From a checkpoint of a small transformer trained on Wikipedia.
Size: 11 layers, MLP 1024 squared ReLU, 10.8M parameters.
Architecture: attention and MLP in parallel, capped logits.
Training: a variant of SOAP for these matrices, 225M tokens, 6870 steps.
Each number is 128 + 32 x the weight over its row's rms, rounded and kept within 0 to 255. Layers, rows and columns count from 0. The size above them is the row's rms in percent of the matrix's.

# layer 3 MLP down (transposed), 1024x256, rms 0.15, rows 245-258, columns 0-255
size [113 118 104  98 102  40 114  26 111 116  98 112 115 107]
[[174 138 135 168  73  81 162 200 144  62 129 141 152 143  57 148 138 198 177 148 132 149 141 176 129 128 122 112 158 186 114 115 110 113 153 176 133 147 135 115 192 112 125 162 118 165 136  60 108 154 108 140 122 121 112 165  59 125 148 123 125  75 181 131 177 128 110 162 111 161 157 104  68 100  60 112 155 131  98 113 158 156 142 106 167 103 126 213  72 151 180 156 125 153  79  81 139 126 125 178 139 140 164 152 131 116 147  63  70 159 157  99 112 105 197 110  87 139 175 193 117 141 171 107 130 111 111 130 141 130 137 140 181 140 185  76  97  99 192 119 108 123  98  92 111 153 118 121 156  91 107 132 152 137 194 161 169  98 104  58  93 107 141 136  88 154 114 124 105 125  70 145 120 148 124 176 109  78 131 188 139  81 172 136 151 106 131 153 124 171 145 121  94 167  74 135 125  54 127 123 121 172 113 134 149  98 109 153 127 150 151  94 162 111 139 160 129 177 176  92 147  87 160 101 118 154 127 129 137 125 176 158 150 180 132  84  77 133 115 151 122 102  83 117 132 160  93 136 136 113 154 124 111 138 188 139]
 [130 100 116  99 130 113 103 131 196  98 180 173 100  79 123 114 164 176 149  92 108  84 142 122 118 144  95 108  82 142 147 131 129 185 226  80 134  86  88 144 114  71 170 147 153 151 119  98 132 146 104  19  97 155 140  80  88 150 136 118 139 154 160 118 115 157 107 147 146 127  90 146 126 140 156 168 122  83 137 163 129 132 140  95  87 106 197 105 156 106  64 100 114 171 116  88 123 144 100 139 134 156  91 108 163 163 123 111 152 146 155 153 178  44 153  87 126 165 174 156 159 126 128 104 145 138  89 130 130 181  77 124 129 165 123 125  75 124 168 114 136 188 137  77 168 150 141  90 100 112 158  93 132 126 123 115 173  87 148 135 147 124 132 102  85  97  90  84 144  97 135 137 130 120 143 148 107 126  91  71  96 213 142 114 130 103 145 121 132 157 210 154 124 169 124 132 132  77  94 102 176 144 111 123 223 122 160  65 149  67 119 125 132 166 139  68 109 129  77 113 148 134 177  94 161 142 128 154 131 174 150 137 132 178 151 119 172 138 170  43  93  91 103 166 136 126 127 114 124 150  88 116 106 144 118 168]
 [106 114 105  99 132 209 144 117 152 144 131 162  29  72 154 160 186 127 152 144 126 168 150 118 100 135 100 166 135  93 113 113 148 147 201 159 148 118 158 126  89 143 131 127  83  93  86 125 179 110 145 149 131 151  84  98 133 153 149 131  83 176 121 169 133 146 123 142 140  95 141 105 110 136  97 118 108 165 133 112  49 202 140 109 112 154 125 207 146 179 107 133 134 121 158 177 102 106 161 123 116 119 154 161 116 106 130 105 124 116 165 122 144 141 101  96 154 120 141  39 138 143 133 101 131 106 127 174  79 150 125 125 140 181 168 129 112 141  92  71  99  50 162 126 101 112 142 117 145 103  17  96 103 202  71  82 167 113  77 117 107 147 112 133 145  88 160 148 129 103 142 150 144  80 148 120 106 161 140 117 122  92 163 130  69 183 201 136 110  96 148 159 128  97 176 121  63 109 151 162 137 120  58  96 137 132  72 114 137 117 112 134 154 153 147 160 134 140 174  71 114 144 115 146 106 108 128 164  86 134 178  91  87 104 120 149 112 154 112 121 181  85 104  99 113 163  97 138  80  89  90 155 186  69 137 148]
 [145 135 145 198 182 158 187  83  64 116 166 117 172 106 126  84 168 174 191 123 106 115 108 129 155 127 117 123 143 133 175 141 162 114 138 124 100 165  96  71 158  76 141 152 166 129 166  88 106 118 215 102 151  88 133 151 116  96 154  85 158 179  79 207 141  62  77  97 140 104 178 132 147 125 174 135 183 128 138 136 133  97  91  73 108 103 144 115 164 165 137 118 155 108 152 159 107 108 140 120  89 115  84 158 144  92 169 124 110 121 133 130 106 162 125  87  98 175 135 109 195 190 136 104 181 103  47 124 108 132 152 103  97 123 107 118 105 112  87 136 125 167  86 172  95 121  79 105 157 149 145 113 118 154 133  17 114 108 140 131 151 138 141 131  92  77 185 121 109 138  91  75 143 117 122 116 212 152  99 120 152 110 133  76 164 133  97  93 114 157  85 129  62 125  96 138  69 145 122 128 131 116  77 170 121 111 167 140 183 125  83  85 107 112 115 120 122 107 146 175 115 102 129  62 101 184 145 150 113  69 121 118 118 125 138 112 139 144  94  86  94 112 123 138 132 119  92 173 164 165  94 124 108 130 109 145]
 [117  74 159 122 149  71 144  88 125  82  78  92 187 163 151 162 112 136 179 131 104  64 167 159 135 140 115 151 147 115 102 158 138 104 126 158 168  82 107 103 171 138 148 119 114 133 138  86 109 102  94 115  86 128 187 132 172 132 168 119 107 205 147 193 122 130 126  67  79 143 144 168 175 119 140 106 148 151 122 160  97 108 181  86 141 145 201 122 153 117 111 150 135  75 123 125  93 169 158 137 194 129 152 188  91 105 177 173 122 100 161 134 144 115 139 115 160  78 171 153 176 180 115  88 141 101 167 114 152 128 136 127  71 171 106 106 121 110 118 166  94 121 110 134 133 160  86 147 150  86 119 150 107 133 117  83 168 165 154  62 165 101 137 124 168 123  84 147 110 116 101 151  98 148 115 140 113  53 127  98 112  89 102 157 124 120 186 131  84 131 131 113 140  92  79 146 149  68 134  77  91 161 131 154  69 144 181 184 130 131 145  60 108 118 173 114 146  63 105 123 165  58 141 164 134 141 123  99 141  98 158 140 163 129 131 144 119 121 118 129  89 117 146 101 160 158 114  27 148 174 152 183 123 122  88  65]
 [115 159 128 127  83  69 155  95  26 129 164 123 179 119 114 140 114 102 141 154 199  58 155 108 135  88  47 155  99 124 177 139  39 171 126 138 177 152 176 113 110 133  70 132 136 115 155 104 133 124 163 104 112 151 142 111 195 138 120 121 113 140 174 115 146 102 116  69  91  93 151 130 195 148 121 113 108  95 105 168 141 144 112 146 138 106 156  64 132 167  30 150  89 126 146 180  78 189 154 124 118  98 128 115 133  84 140 143 110 176 126 131 158 101 123 137 109 130 153 113 187 136 137  91 137 227  84 117 133  84  93 120 117 109 138 140  97 122 154 153 118 155 129 157 143 116 113  73 169 127 125 128 163 110 142 133 186 134  70 139  91  65 115 170 119 134 100 120 163 111 138 184 126 133 149 117 138 150 112 106 183 118 168 149 162 146 127 146  87 171  94 181  95 129 120  77 160 144 140  66 101 110 125 160 113 106 125  79  97 168 132 153 154 149 161 171 129 125 123 127 170 146 128 146 168  95  74 115  67 101 146 135 103 101 154 150  80 100 117 186 101 162 155 113  71 173 142 133 160 144 139  82 102 158 146  89]
 [124 179 103 197 116 151 148 159 206  80 115 113 191  95  91 150  76 142 139 135 129 112 131 183 125 153 141 112 197 111 194 185 124 120 100 129 108 143 157 132 161  71 107 129  76 143 170 158  76 125 120 119 157  94  79 159 166 152 147 127 115  59 165 194 124 137  80 135  79  95 123 120 114 106 138 167  72 142 133 101 127 126 148 148 146 118 127  79 161  72 129 133 195 133 136 131 149 161  76 143 107 111 143 130 170 109 104  82 165 135 121 131  95 173 186 138  88  72  86 142 162 118 120 127 140 116 169 125 115 134  54 161 152  85 102 127 115 144 111 174 181 103 185 197 109 117 104 163  96 100 129 158 142 161  61 107 135  71 124 177 162 149  96 138 176 109 141 106  75  80 119 118 144 154 119 124 110 136 130 134 121 109 154 147  77 153 151 146 169 147 159 129 129 107  74 120 124 104 106 108 166 105 162 152 159 108  63 186 113 111 171 146  99 141 127 112 135 129 156 135 148 105  96 158 136 119 108  67 132 107 119 110 118 121 134 175  97  82 182 189 123 101 127 114  98 129 142  37 113 118  99 135 144 229  97 161]
 [132 133 132 106  98  92 117  35  47 131 130 108 126  81 156 190 128 187  99 148 113 134 131 109 109 128 149 172 141 114 148 125 105 102 100 176 157 146 117 113 134  87 152 120  57 118 151 157 108 154 160 170 169  90 101 141 133 132  88 123 142 103 122 148 121 120 145 124 112 115 125 144  83  97 148 115 125 124 161 147 105 130 145 131 110  99 158 142 139 126  59 116 130 127 138 127 136 113 236  98 184 120 133 173 198 120 125 133 130 118 125 115 144 129 122 127 139 217 142 211 115 175  85 132 104 122 139 136  72 126 129 162 112 121 164 159 126  83 154 131 100 122 144 140 171 138  68  93  94 105 141 132  81 154 107  78 134 148 101 104  83 182 152 125 150 121 151 143 157  92 112 155 162  82  33 129 131 115 153 141 105 128 126 112 119 176  91 137  91 116 123 213 163 156 152  93 185 107 174 146 120 121 111  97  86 130 224 122 130 123 107 129 160 117  47 101 132 101 121 178 110 121  92 152 158 131 146  78 140 158  88   7 103 137 122 151 159  74 105 124  99 124 106  91 174 135  69 112 122 133  73  79 100 163 155 155]
 [ 79 110 167 186 134  58  98 152 135  66 147 161 139 170 153 133 172  97  99 127 165 158 120  92 198 160 163 135 103 124 196 144 131 113 150 134 171 114 162 121  87 107 154 129 148 118  86 112 136 118 106 109 142 154 179 197  93 143  85  89 175 156 185 100 143 124 132 140 102  76 175 126 124  65 124 173 124 165  74 164 167  91 129 147  98 171  97 123 140 109 100 132 177 127 107 208 100 140 143 140 124 109 107 116 127 156  80  99 122 132  87  85  72 155 184 146  90  92 115 127 124  81 142 156 193 176 127  88 157 135  74  74 150 105  92 138 147 180 153 127 139  71 132 113 194 186 132 116  72  82 137 105 105 113 102  76 143 112 121 180 132  90 129 149  77 121 125 131 116 154 149 129 161  95  86 136 143 141 156 136 146 183  95 167 138 131 118 136 132 106 105 125 188  82 125 125 117 103 120 113 166  69 152  62 122 159  90 150 165 107  53 141 178 115 141  94 130 114 149  18 143  86 131 134 169  95 156 129 114 101 144 124 153 157 159 129 132 100 108 196 127 137 126 130 113  88 123 159 142 138 160  94 162  82 126 123]
 [ 90 134 131 165 121 182 150 171 203 117 194 155  83 169  92 135 152 207 137 141 159 118 136 173 137 151 111  63 167 181 166 144  97 150 100 119  67 141 152 126 135 134 159 132 153  69 134 182 154  90  94 143 119 114  92 102 147  81 111 173 143 136 163 127  74 167 175 107 108 148  88 131 135 125  84 186  13  92  66 120 109 124 137 114 184 145 126 141  98 196 168 101 147 105 146 118 170 142 150 158 153 150 129 111 158 122 111  34 133 129  81 125 114  91  99 123 119 152 121  70 130  70 156 125 130 176 148 130 149 125 115 117 127  97 180  86 114 164 147 104 131 186 135 163 155  56 129 168 202  70 189 160 161 113 152 127 122 147 190  98 160 131 113  97 149 132 104 105 116 215 189  89 162 163 120 170 120 115 100 128 142 142 135 110 143 177  87 150 153 132 138  98 130 156 142 158 136 113 139 164 134 130 152 140 138 128 116 108 161  88  95 112 153 111 106 124 138 121 129 184 152 112 103 120 141 160 113 104 152 135 114 156 142 109 131  97 178  95  57 129 164 115 112 133 110 118  95  95 168 189 157 105 140 159 155 135]
 [129 140 130 146 152 129 182 129  62 160 109 112 199  68 107 105 156 155 132 126 129 147  73 172 118 116 144  99 124 116 154 109 135 123 119  76 200 135  91 119  91 142  85 117  97 145 172  87 121 168 125 104 121 128 181 126 149 114 113 138  93 149 100 131 189  56 125 142 176  97 192  56 137  75 172  87 156 114 133 156 122  94 127  60 113  71 158  94 114 143 144 152 140 108 160 170 115 125 108 134 164 123 115 111 167 122  95 142 120  91 136  83  99  87 110 127 119  93 100 136 161 117 123  93 129 107 140 150 152 172  46 134  64 160 120  75 120 141 151 175  34 181 153 107 110 139  89 125 133 139 142 102 138 113 168 145 104 126 149 147  75  52 132 166 152 144 150 140 104  92 173  92 153 121 193 214 126 107 159 117 159 175 140 111 149 190 124 159 212 116  95  68  93 118 155 112 101 134 101 101 150  96 190 168 186 106 142 156 122 121  99 119 102 101 105 132 146  85 144 209  80 101 144  98 189 134 139  92  87  91  86 128 167 162 106 132 145 151 158 111 138 161 135 135 145 154 115 169  98 121 134 135 132 139 132 123]
 [107 133 114 122  76 139 130 145 129 177 120 109 156 118 130 151 109 143 157 169  72 161 130 190 138 167 112  87 170 119  90  96 114 147 140  87 169 135 100 102  81 142  97 147 103 101  78  91 124 103  85 155 171 137 132 140 232 143  99  84  90 141 172  88 124  93 150 104 146  93 142 153  72 146 134 134 112 120 161 106  87 102 145 143 158 110 104 146  87  89 134  76 125 170  38 160 144 129 172  79 115 120 155 137 159 163 170 186  90  90  83 117 115 179 126 137  74 128 130 105 157 131 169 110  93 120  79  98 128  65  86 103 114 156 132 157  97 102 135  91 112 144 189 105 138 100  93 164 157 127 122 113 137 106 114 195 184 144 147 122  98 156 119 149 119 135 116 188 100 100 113 102 128 168 122 158  79 117 142 139 180  76 145 179 179 159 151 129  97 146 116 125 144 149 131 112  75 143 123 128 143 158 100 136 127 108 153 127  62 131  69 145 158 158 107 117 156  16 200 187 130  68 140 166 140 140 137 108 135 109  75 129 195 177 111  52 127 140 105 125 192 122 137  99 120 166 136 118  99 162  99 153  81 131 116 118]
 [ 95 103 126 118  99  88 133 159 104 141 119 108 101  66 103 126 117 148 193 105 127  99 155 100 149 123  78 128 121 103 106 156 157 119  92 139 153 144 159 192 132 186 165 167 101 109 100 116  79 136 146 107 185 126  82 155 130 118 181 108 121 133 160 125  84 140 141 153 203 138 132  81 115 105 171 140 156 160  54 110 162 137 114 100 115 139 134 120 135 101 139 108 134 169 122 169 199 103  72 134 139  73 136 113 144 149  74 134 105 147  88  87 114 155 210 138 109  61  94 138 151 120  92  91 126 132  56 163 100 114 127 164 129 123 126 119  94 192 100  55 143  75  91  88 105 167 146 136 146 133 122 134 123  91 103 157  72 143 102 158  94 154 101  91 134  86 115 105 149 120 143 166 109  49  78  83 145 215 133 176 124 142 112  95 142 112 149 137 138 210 137 101 168  92 112  99 124 157 153 139  95 111 135 124 148 117 132 107 125 167 126 121 116 117 149  64 155 147 102 113 166 193 127  84 174 128 141 160 171 107 100 134 212  99 115 135 108 151 158 116  95  79 206 151 144 222 161 132  78 104 135 102 117 125 122 102]
 [105 162 122  97 140 116 146 139 126 137  88 105 154 170 121 123 135 126 139  43 105 132 112 133 100 148 159 106 133 159 176  69 102 134 152 148 128 101 110 123 180  99 114 141 109 149 140 137 141 103 102 188 152 224 164 129 156  63 125 147  88 161 162  89 111 140  95 109  71 116 128 157 126 154 147 135 139 105 156 136 123 115 129 178  88 136  88 205 188 100 127  94 142 175 126 130 149 161  96 163 102 110  78 132 136 126  75 162 180 220 155 104  97 120 127 101 162  97  83 165 100 131 125  60 137 137 141 155 141 118 136  91 136 155 132 145  99 153  84  96 145 137  65 144 112  88 144  76  93 136 128 154 192 123 129 119 167 101 114 144 165 101 119 139 146  59 145 114 109  42  66 216  90 132 129 170 127 144 134 116  81 123 133 138 132  96 111 197 134  82 168 132 103 133 129 119 131 120 106  92 142 143  72 138  67 142 148 176  89 111 167 115 172 176 161  83 111  91  77 140 130  97  75 118 122 145 161 102 171 129  72 157 152 125 140 156  97 184 113  70  78 179 150 104  97 100 117 170  64 106  93 136 154 131 104  97]]
# layer 3 MLP up, 1024x256, rms 0.155, rows 246-258, columns 0-255
size [100 101  99  98  37 121  31 107 107 107 110 111 103]
[[156 118 141 118 108 126  97 132 125 121  89  97 155  96 160  60 138  97 108 155 153  78 127  74  78 126 190 108  95 102 130 108  89 102 141 141 133 124 195 121 141  85 124 122 125 106 110 132 135 136  96 196  66 111 114 127 144 146 127 188 154  95 112 139 114 143 145 148 113  83 128 133 177 174 119 160 133 147  92  96  74 142  70 128 131 103 126 151 132 127  78 118 127 189 123 155 103 113  70 122 104 136 147 107 141 122 104  84 108 137 121 166 107 204  97  95 127 173 180 142 171 122 122 160 176 129 165 134  65 148 120  96 135 146 174 123  97  53 118 118 101 126 139 186 148 136 127 137 136  85 144  91  64 124 103  81 144  57 101 108 172 161 159  67  91 165  97 121 125 100 163 175 145 133 129 130 125 212 117 165 143 183  98 166 147 114  74  77 129  83 135 148 170 121  83 158 149 107  91 138 148 122 112 129 124 100  72 129 126 112 156  85  51 131 112 170 161 110 137 109 182 114 104  67  77 116  90 169  96 156 128 131  68 205 100  88  51 152 109 101 160 176 135 125 127 191 117 133 158 114 143 178 155  76 100 127]
 [136 102 199 216 145 103 144 163  76 177 157 133 104  73 139 124 207 104 131 115  62 123 109 104 144 132  92 152 140 114 137 169  98  98 106  63 127 158 159 166 127 122 155 194 109 107 137  89 117  74 129 150 134  94 130  90 143  98 111 108  83 137 189  41 100 149 121  45 154 136 139 167 133 140 133 141 112 110 130 201 109 164 137 120 178 115 108 127 110 182 116 133 127 137  60 115 120 114 108 113  77 153 114 148 109 139 158  97 147 221 154 180 123 169 145 142 117 148  93 167 203 150 125 168 179  67 101 124  82  95 102 117 148 121 162  90 129  84  81  94 135 158 153 135 234 111 134 159 124 127 136 138 182 112 155 199 119 147 123 102 138 120 118  82 160  84 110 133  88 114  89 109  93 133 168 103 152 138 126 133  98 133 125 106 144 134 152 109  82 132 128 108 123  86 170 132 188 136 113 180 126 102 156 103 154 121 139  98 145 128  99 120 102 160 138  79 138 160 158 104 134 121 116  84 108  73 150 119 161 182 124 108 189 185 111 129 126 132 162 118 143  93 154  77 134 174 163 118  99 146 177 122 154 134  87 125]
 [ 84  98 117 103 135 158 146 150 143 130 102 176 121 133  99 154 126 158 105 109 130 150 153 143  98  89 162 102 102 142 168 128  97 137 138 187 166 160  64 130 138 138 175 149  96 118  89 155  99 173 166 132  95 152 114  72 144 156 125 124 147 155 115  90 100 114 135 211 136 109 121 154 152 112 131 122 159 150 104 156 144 122  88 193  52 104 143 150 129  93 110 137 151 161 175  88 130 124 139 158  65 128 147  91 116 128 181 107  80 100 153 100 103 134 120 114 200 151 160 115 137  96  82 118  90  86 137 138 151 109 130  87 131 146 151  79 126  90 107 196 141 174 144 170 187 117 129  89 126 181 159 131 119 148 133 195 100 111 182 138  84 147 141 166 127 110 107 128 159 101 231 157  97 103 105 155 133 113 138 133  49 153 116  93  96 133 157 208 156 192 164 191 116 151  37 147 118 177 103  87 171 107 186  94  97 131 165  99  83 167 146 109 109 135  94 171 137 127 134 100 114 152 167 163  52 130 117 138  90  86  68 107 165 151 170  52 176 136 153 113 108 119 112 127 117 128 160 150 130 105 117 112 146 163 147 128]
 [164 147 152 107 144 156 132 134 165 157 128 164 145 116 109 134 201 156  84  83  75 164 133  73 151  93 114 115 133 121 155 102 127  84 109  69 118 102 137 162 128 174 158 142  56 109 109 153 136  98 148 123 132 146 119  82 108 108 181 169 200  85 134 131 166 120 171 113  98 108  91  89 108  97  87 115 133 118 125 116  77 193 123 145 122 125 157  85 178  67 168 138 149 135 109 163 164  99 118  69 177  93 142 123 117 161 118 101 158 133  90  57  53 135  99 120 102 134 152 163 181 123 102 122  96 113 105 198  53  83 158 121 177  73 132 162 119 177 110 117 155 141 180 116 124 152 162 112  85  95 165  80 157  79 111 146 139  84  99 141 139 116 115 130 149  70 138 104 131 119 113 189 118  56 114 108 165 101 131  96 157 120  66  79 170 124 127 181  79 134 154 167 121 116 156 204 163  98 111 123 149 109 106 141 104 119 117 135 105 158 131  61 139 115 120 141  84  88 124 108  89 147 195 114 158 150 179 126 149 129 153 146 146 166  63 118 192 123 131 166 158 141  95 167 118 135 177 128 130 139  74  99 158 142 143  93]
 [121 126 107 141 176 143  20 165 134 114 148 136 131 156 138  56 128 157 123 173  79 133 127 104 150 116  55 171  60 161 121  95 122 128 114  67 151  98 112 160 102 110 184 172 146 104 146 177 157 136 169 167 113 118 176 120 166 144 117 143 116  69 162  61 139 169 171 164 171 146 179 173  98 102 112 137 113 150 153  86 123 180 123 123 171 135 121 183 131  74  92 103 122  95  66 124  89  81 148 125 188 144 152 118 116 175  97  69 116  93 126 111 151 120 137  98 135 126 187  95  76  93 148 160 161  86  90 130 137 133 140 118 175 175 113 149 197  92  89 110 125 106 117 167 124 114  94 138  79 109 161 111 116 129 129 104  68 112 168 150 167 100 135 129 144 122  72  81  92 137 145 151 106 103 140  81 124 154  78 143 105  99 139 147 157 105 113  62 150 112 120 141 151 127 105 128 142 122 145 157 119  80  95 153  91 160  84 140  82 174 139 116 128 148 161  94 143 170 183 143 163  87 171 116 133 100 152 107 137 183 187 125 135 190  84 117 147 125 211 141 115 120 112  81 137 170 153 153 117 123 177  71 146 105 110 110]
 [ 71 153 139 129  97 109 106 139 120 150 120 145 109 152 153 125 132 137 145 101  99 157  97 195 146 113 122 117 172 160 107 184 178 133  84 192 149 129 136 171 111 147 160 101 168 114 150 165 160 136 175 125 142 110  65 128 114 175 137 172 147 146 110 151 133 123 119 127 170  92 157 176 129 107 158 149 124 116 118 154 112 128 201 128 141 139 126 157 152 105 123 143  52 182 127 107 143  74 124 129 192  94 144  63 130 175 165 185  86  98  86 137  90 101 161  97 137  98 127 149  66 151 193 136  90 117 147 121 149  68 120  79 118  76 160 113 179 141  85 104 170 143 154 119  71 115 126 133 130 159 164 202 100 158  74 174 116 115 146 134 143 111 122 154 117 127 134 151 109 109 140 117 187 168 103 115 173 167  65 118 147 113 137 126 164 126  21 106 119 197 153 115 170 129  93  98 101 134 165 167 119 113 102 127 132 153  89 136 139 209 171 157 126 111 104 149 184 112 148  75  97  93 103 111 178  92 169  72 129 128  74 152 147  87 143 139 171 103 171 151 118 100 151 137  85 152  95 148  98  82 140 121 154 191  84  81]
 [104 126 142 186 124 181 123  91 130 102 158 123 110 181 132  71 132 113  99 166 117 133 123  89 102  91 138 130  87 125 138 118 166 118 115  43 128 133 101 109 124 138 134 150 125 147 121 103 133 113 113 117 156  32 108  97 124 151 145 100  63  98 141 133 124 144 100 183 149 160 138 129 132 133 147 143  32 149 112 128 139 109  95 125 158 147 141  86 204 107 122 201  88  93 132 116 119  91 113 122 130 190 146 102 147 135 151 158 185 134 119 177  45 133 113 152 129 149 165 108 134 147  77 154 150 108 120 102 120 126 186 129  65 124 113  96 131 155 132 164 128 151 124 175  91 137 117 165  49  77 141 176 164 119 116 131 104 167 161 190  99 128 217 107 126 132 121  72 111 132 136 159 147 167 126 156 129 143  17 173  96 155 122 162 120  97 149 122 112  91 121 167 137 105 154 164 114  76 158 121 150 119 132 114  87 152 111  88  87 144  77 137  96 105 108 117 193 149 126 137  92 169 107 109 129 162  64 111 163 128 186 126 118  79 126 158 115 119 149  63 126 112 129  92 128  83 165 179  86 155 124  69  56  77 140 110]
 [182 127 131 172  91 164 168 147  89 143 109  89 155  77 122 152 144 126 135 148 168 150 121 174 154  98 140 169  88  97 123 166 123 108 172 191 202 153 140 132 142 159 117  93 122 116 123 145 101 146  93 109 145 169 206 108  77 170 132 116 175 148 123 134  85 121 133 131 155 149 149 114 164 144 145 155 103 109 100 109 149  75 131 125 113 203 111  89 114  87 175 124 160 143 131 126 178 125 107 135 155 148 169  94 118 116 184 120 113 147 130  97 118  97 142  70 105 133 150 133  97 157 140 154  90  74 156  89 110 107 143 167 150 144 152  94 245 185 124 107 111 130 128 127 129 127  95 150 134 109 196 111 146 120 112 111  69 172 112 144 114 128 160 130 137 178 186 142 116 161 182 156  90 127 160 158 134  99 158 144 151 140  76 192 118  63 118 169 116  87 159  53 168 115 158 149 149 120  99  98 137 125  76 136 160 172 131 169 159 120 173 199 126  99 129 122 173 146 110 118  82  79 149 140  16 137 104 205 114 106 154  81 129 160 164 180 119 130 128 124 166  94 163 119  61 124 144 161 165 157 137 127 129 105 101 157]
 [ 65 173 134  61  97 100  92 104 126 136 134 169 128 154 148 112 128 180  83 116 105 189 147 151  95 100  30 138 109  54 187 153 131  81 146 144 140  46 165 168 184 150 132  91 116 141 124 133 113  92 150 160 125 137  67 123 136 174 131  85 116 112 144 142 142 175  66  88 142 112 130 160  91 160  82 129 105 145 135  79  99 144 116  78 108  86  49 157  91  94 134  88 109 136 163 140 199  98 182 107 165  98 124 138 109  96 119 109 155 139 170 177  99 134 104 161 142 103  87 162 150 134 130 144 135  51 157 109 114  38 137 115 157  97 122 142 139 144 123 105  81 136 145 164  76 113 164 150 117 114 134 140  93 158 120 133 118 127 139 128 158 124 162 114 115 101 141  82 116 166  61 127 167 167 121 100 137 142 100 117 111  97 108 134 141 149 109 155 137 143 117 160 125 157 100 171  62  96 151  70 125 117 124 152 148  68 131 132  63 143  49 139 149 136 119 159 103 115 122 128  86 105 125 133 112 126 151 137 120 124 145 141 193 121 159 165 191  79 136 136 106 155 189 174 101 173  59 176 128  96 140  98  88 114 127 168]
 [134 124 173  99 167 113  82 133 162 164 173 194 145  81 117 138 114  86 156 162 119 144 142 129 131 136 133 110 156  89 140 166 129 104 194  80 213 179  90 139 144 148 194 143 136 139 119 185 113 132 100 146 137 111 105 109 138  83  90 120 107  77  87 113 139  73 115 103 139 163 125 137 119 132 150 111 100 135  81 141 132 140 153 169  87 153 141 119 158  96  86  99 166 141 170  88 138  67  67 157 120  99 116 111 144 106 161 126 116 143 149 151  98 150  68 145 170  65  98  79 135 122 162 191 111  77  99 149 129  63 164  92 164 143 101 170  95 101 166  96 129 164  95  64  75  77 159  71 108 162  98 145 105 107  93 153  94 148  56 111 108 111  66 174 131 147 150 164 179 100 188 192 117 151 153 125 149 200 139 132 126 105 119 101 119 148 110 141 171 130 152 126 129 124  87 127  88 105 101 133  79 100 184 116  89 112 126 112 224 178 157 124 148 117 123 130 160 145 107 150 123  93 168 175 131 116 187 109 125 129 124 173 146 148 196 120 174 120 140 137 105 171  92  74 139  80 138 111 131 133 136 127 161 117  84 113]
 [145 166 145 207 159  85 132  53 129 163  83 143 108 151  85 137 133 132 107 222 168 162 111 114 109  55  90 144 141  74 130 125 187  93 143 125  92 110  55 131 148 122 120 182 117 110 105 151  83 193 117 105 130 103 147 120 107 165 154 118  45  61 166  48  59 113 107 133  96 116 121 138 124 146 137 122 138 175 115  90 101  72 133  92 175 134 103 171  98 124 121  70 115 142 145 145 100 171 142 140 169 154  59 112 154  93 127 167 115 105  98  92 121 120 161 130  85 134 117 124 154 129 113 147 166  81 113 137 140  31 116 105 129 103 167 208  97 129 186 127 140 120 151 111 135  87 130 126 115 181 113 123  88 142 150  72 152 152 133 119  80 147 112 168 117 136 127 124 113 116 171 126 166 182 114 113 184 134 140  79 107 129 163 123 125 117 126 140  99  90 137 140 142 159 152 153 108  73 154 133 104 152  75 134 126 131 145  79  94  94  89 123 112 125 119  73 109 117 172 162 186 119  72  96 193 120 145 132  85 136 145 181  99 151 116 119 156 141 103 172 130 107 130 135 121  84 156 138  81 139  65 134 125  66 136 147]
 [103 149 109 160  97 132  72 170 142 129 114 112 161 129 127 141 121 117 113 164 150  87 174 156 169  90  91 140 107 180 171 144 119 123 210 131  58 108 138 120 174 168 159 139 132 120 123  51 113 133 132 106  89 154 147  94 104 149 125 102  90 142 149  92 115 107  96 114 120 126  63 158 193 101  57 172 124 128  83 121 162  86 131 107 149  78 162  97 126 118  65 159 115 153 151 112 136 111  90 142 108  69  94 151  59 112 140 131 100 135 130 164 121  86 118 177 105  76 115 118 119 203 160  63 114 119 120 181 162 175 202  71 139 140 120 115 115 147 194 131 130 149 104 161  89  94 162 167 103 131 112 104 123 139  82 141 110 132 119 143 171 145  85 146 150  89 103  72 149 109 188 115 183 112 109 140 131 141 152 138  81 138 140 164 105  66 105 168 111 155  87 102  93 136 151  96 172 144 197 115 157 145 151 104 100 155 141 110 124 127 129 104  63 134  88 116 139 157 142 118 124 158 142 128 149  90 164 103 153 123 132 137 128 140 185 128 133  43 108 148  75 144 139  79  96  88 150  39 163 114 126 148 146 155  46  80]
 [133 139 106 108  86 133 158 145 143 119 131  87 153 116 128 162 105 156 116  60  99 115  91 143 119  98  71 121 179 112 164  71 138  85 131 155  66 138  78 121 103 121  96 163 103 149 143 122  60 132  77 119  78 111  65  78 121 147 100 179  94 172 135 135  93 107 153 123 133 123 155 143 139 108 120 120 136 164 130 141 167 150 144 137 109 104 142 132 164 138 176 165 112 129 183 115 164 106 106 109 170 145 138  84 163 131 111 134 173 209  53 110 135 159 119 135 140 213 104 159 126 125 104 127 109 135 120  59 106 138 132 125  98  90 138 215  98 107 150 152 166 130  73 156 127 127 109  96  96 114  96 102 156  95 102  96  96  86 105 197 196 160 168 134 120  80 140  47 195 152 134 176 123  99 119 138 118 102 144 133 115 133 138 214 102  94 138 114 136 111 122 185 106 128 112 124 115 141 100 135 139 158  24  92 133 131 118  81 144 143 113 117 161  74 181  72 147 113 113 215 122  99 148 183  83 130  94 100 137 139 152 110 104 134 129 160 106 167 109 114  66 149 123 162 108  61  62 126  96 136 136 137 114 136 109 130]]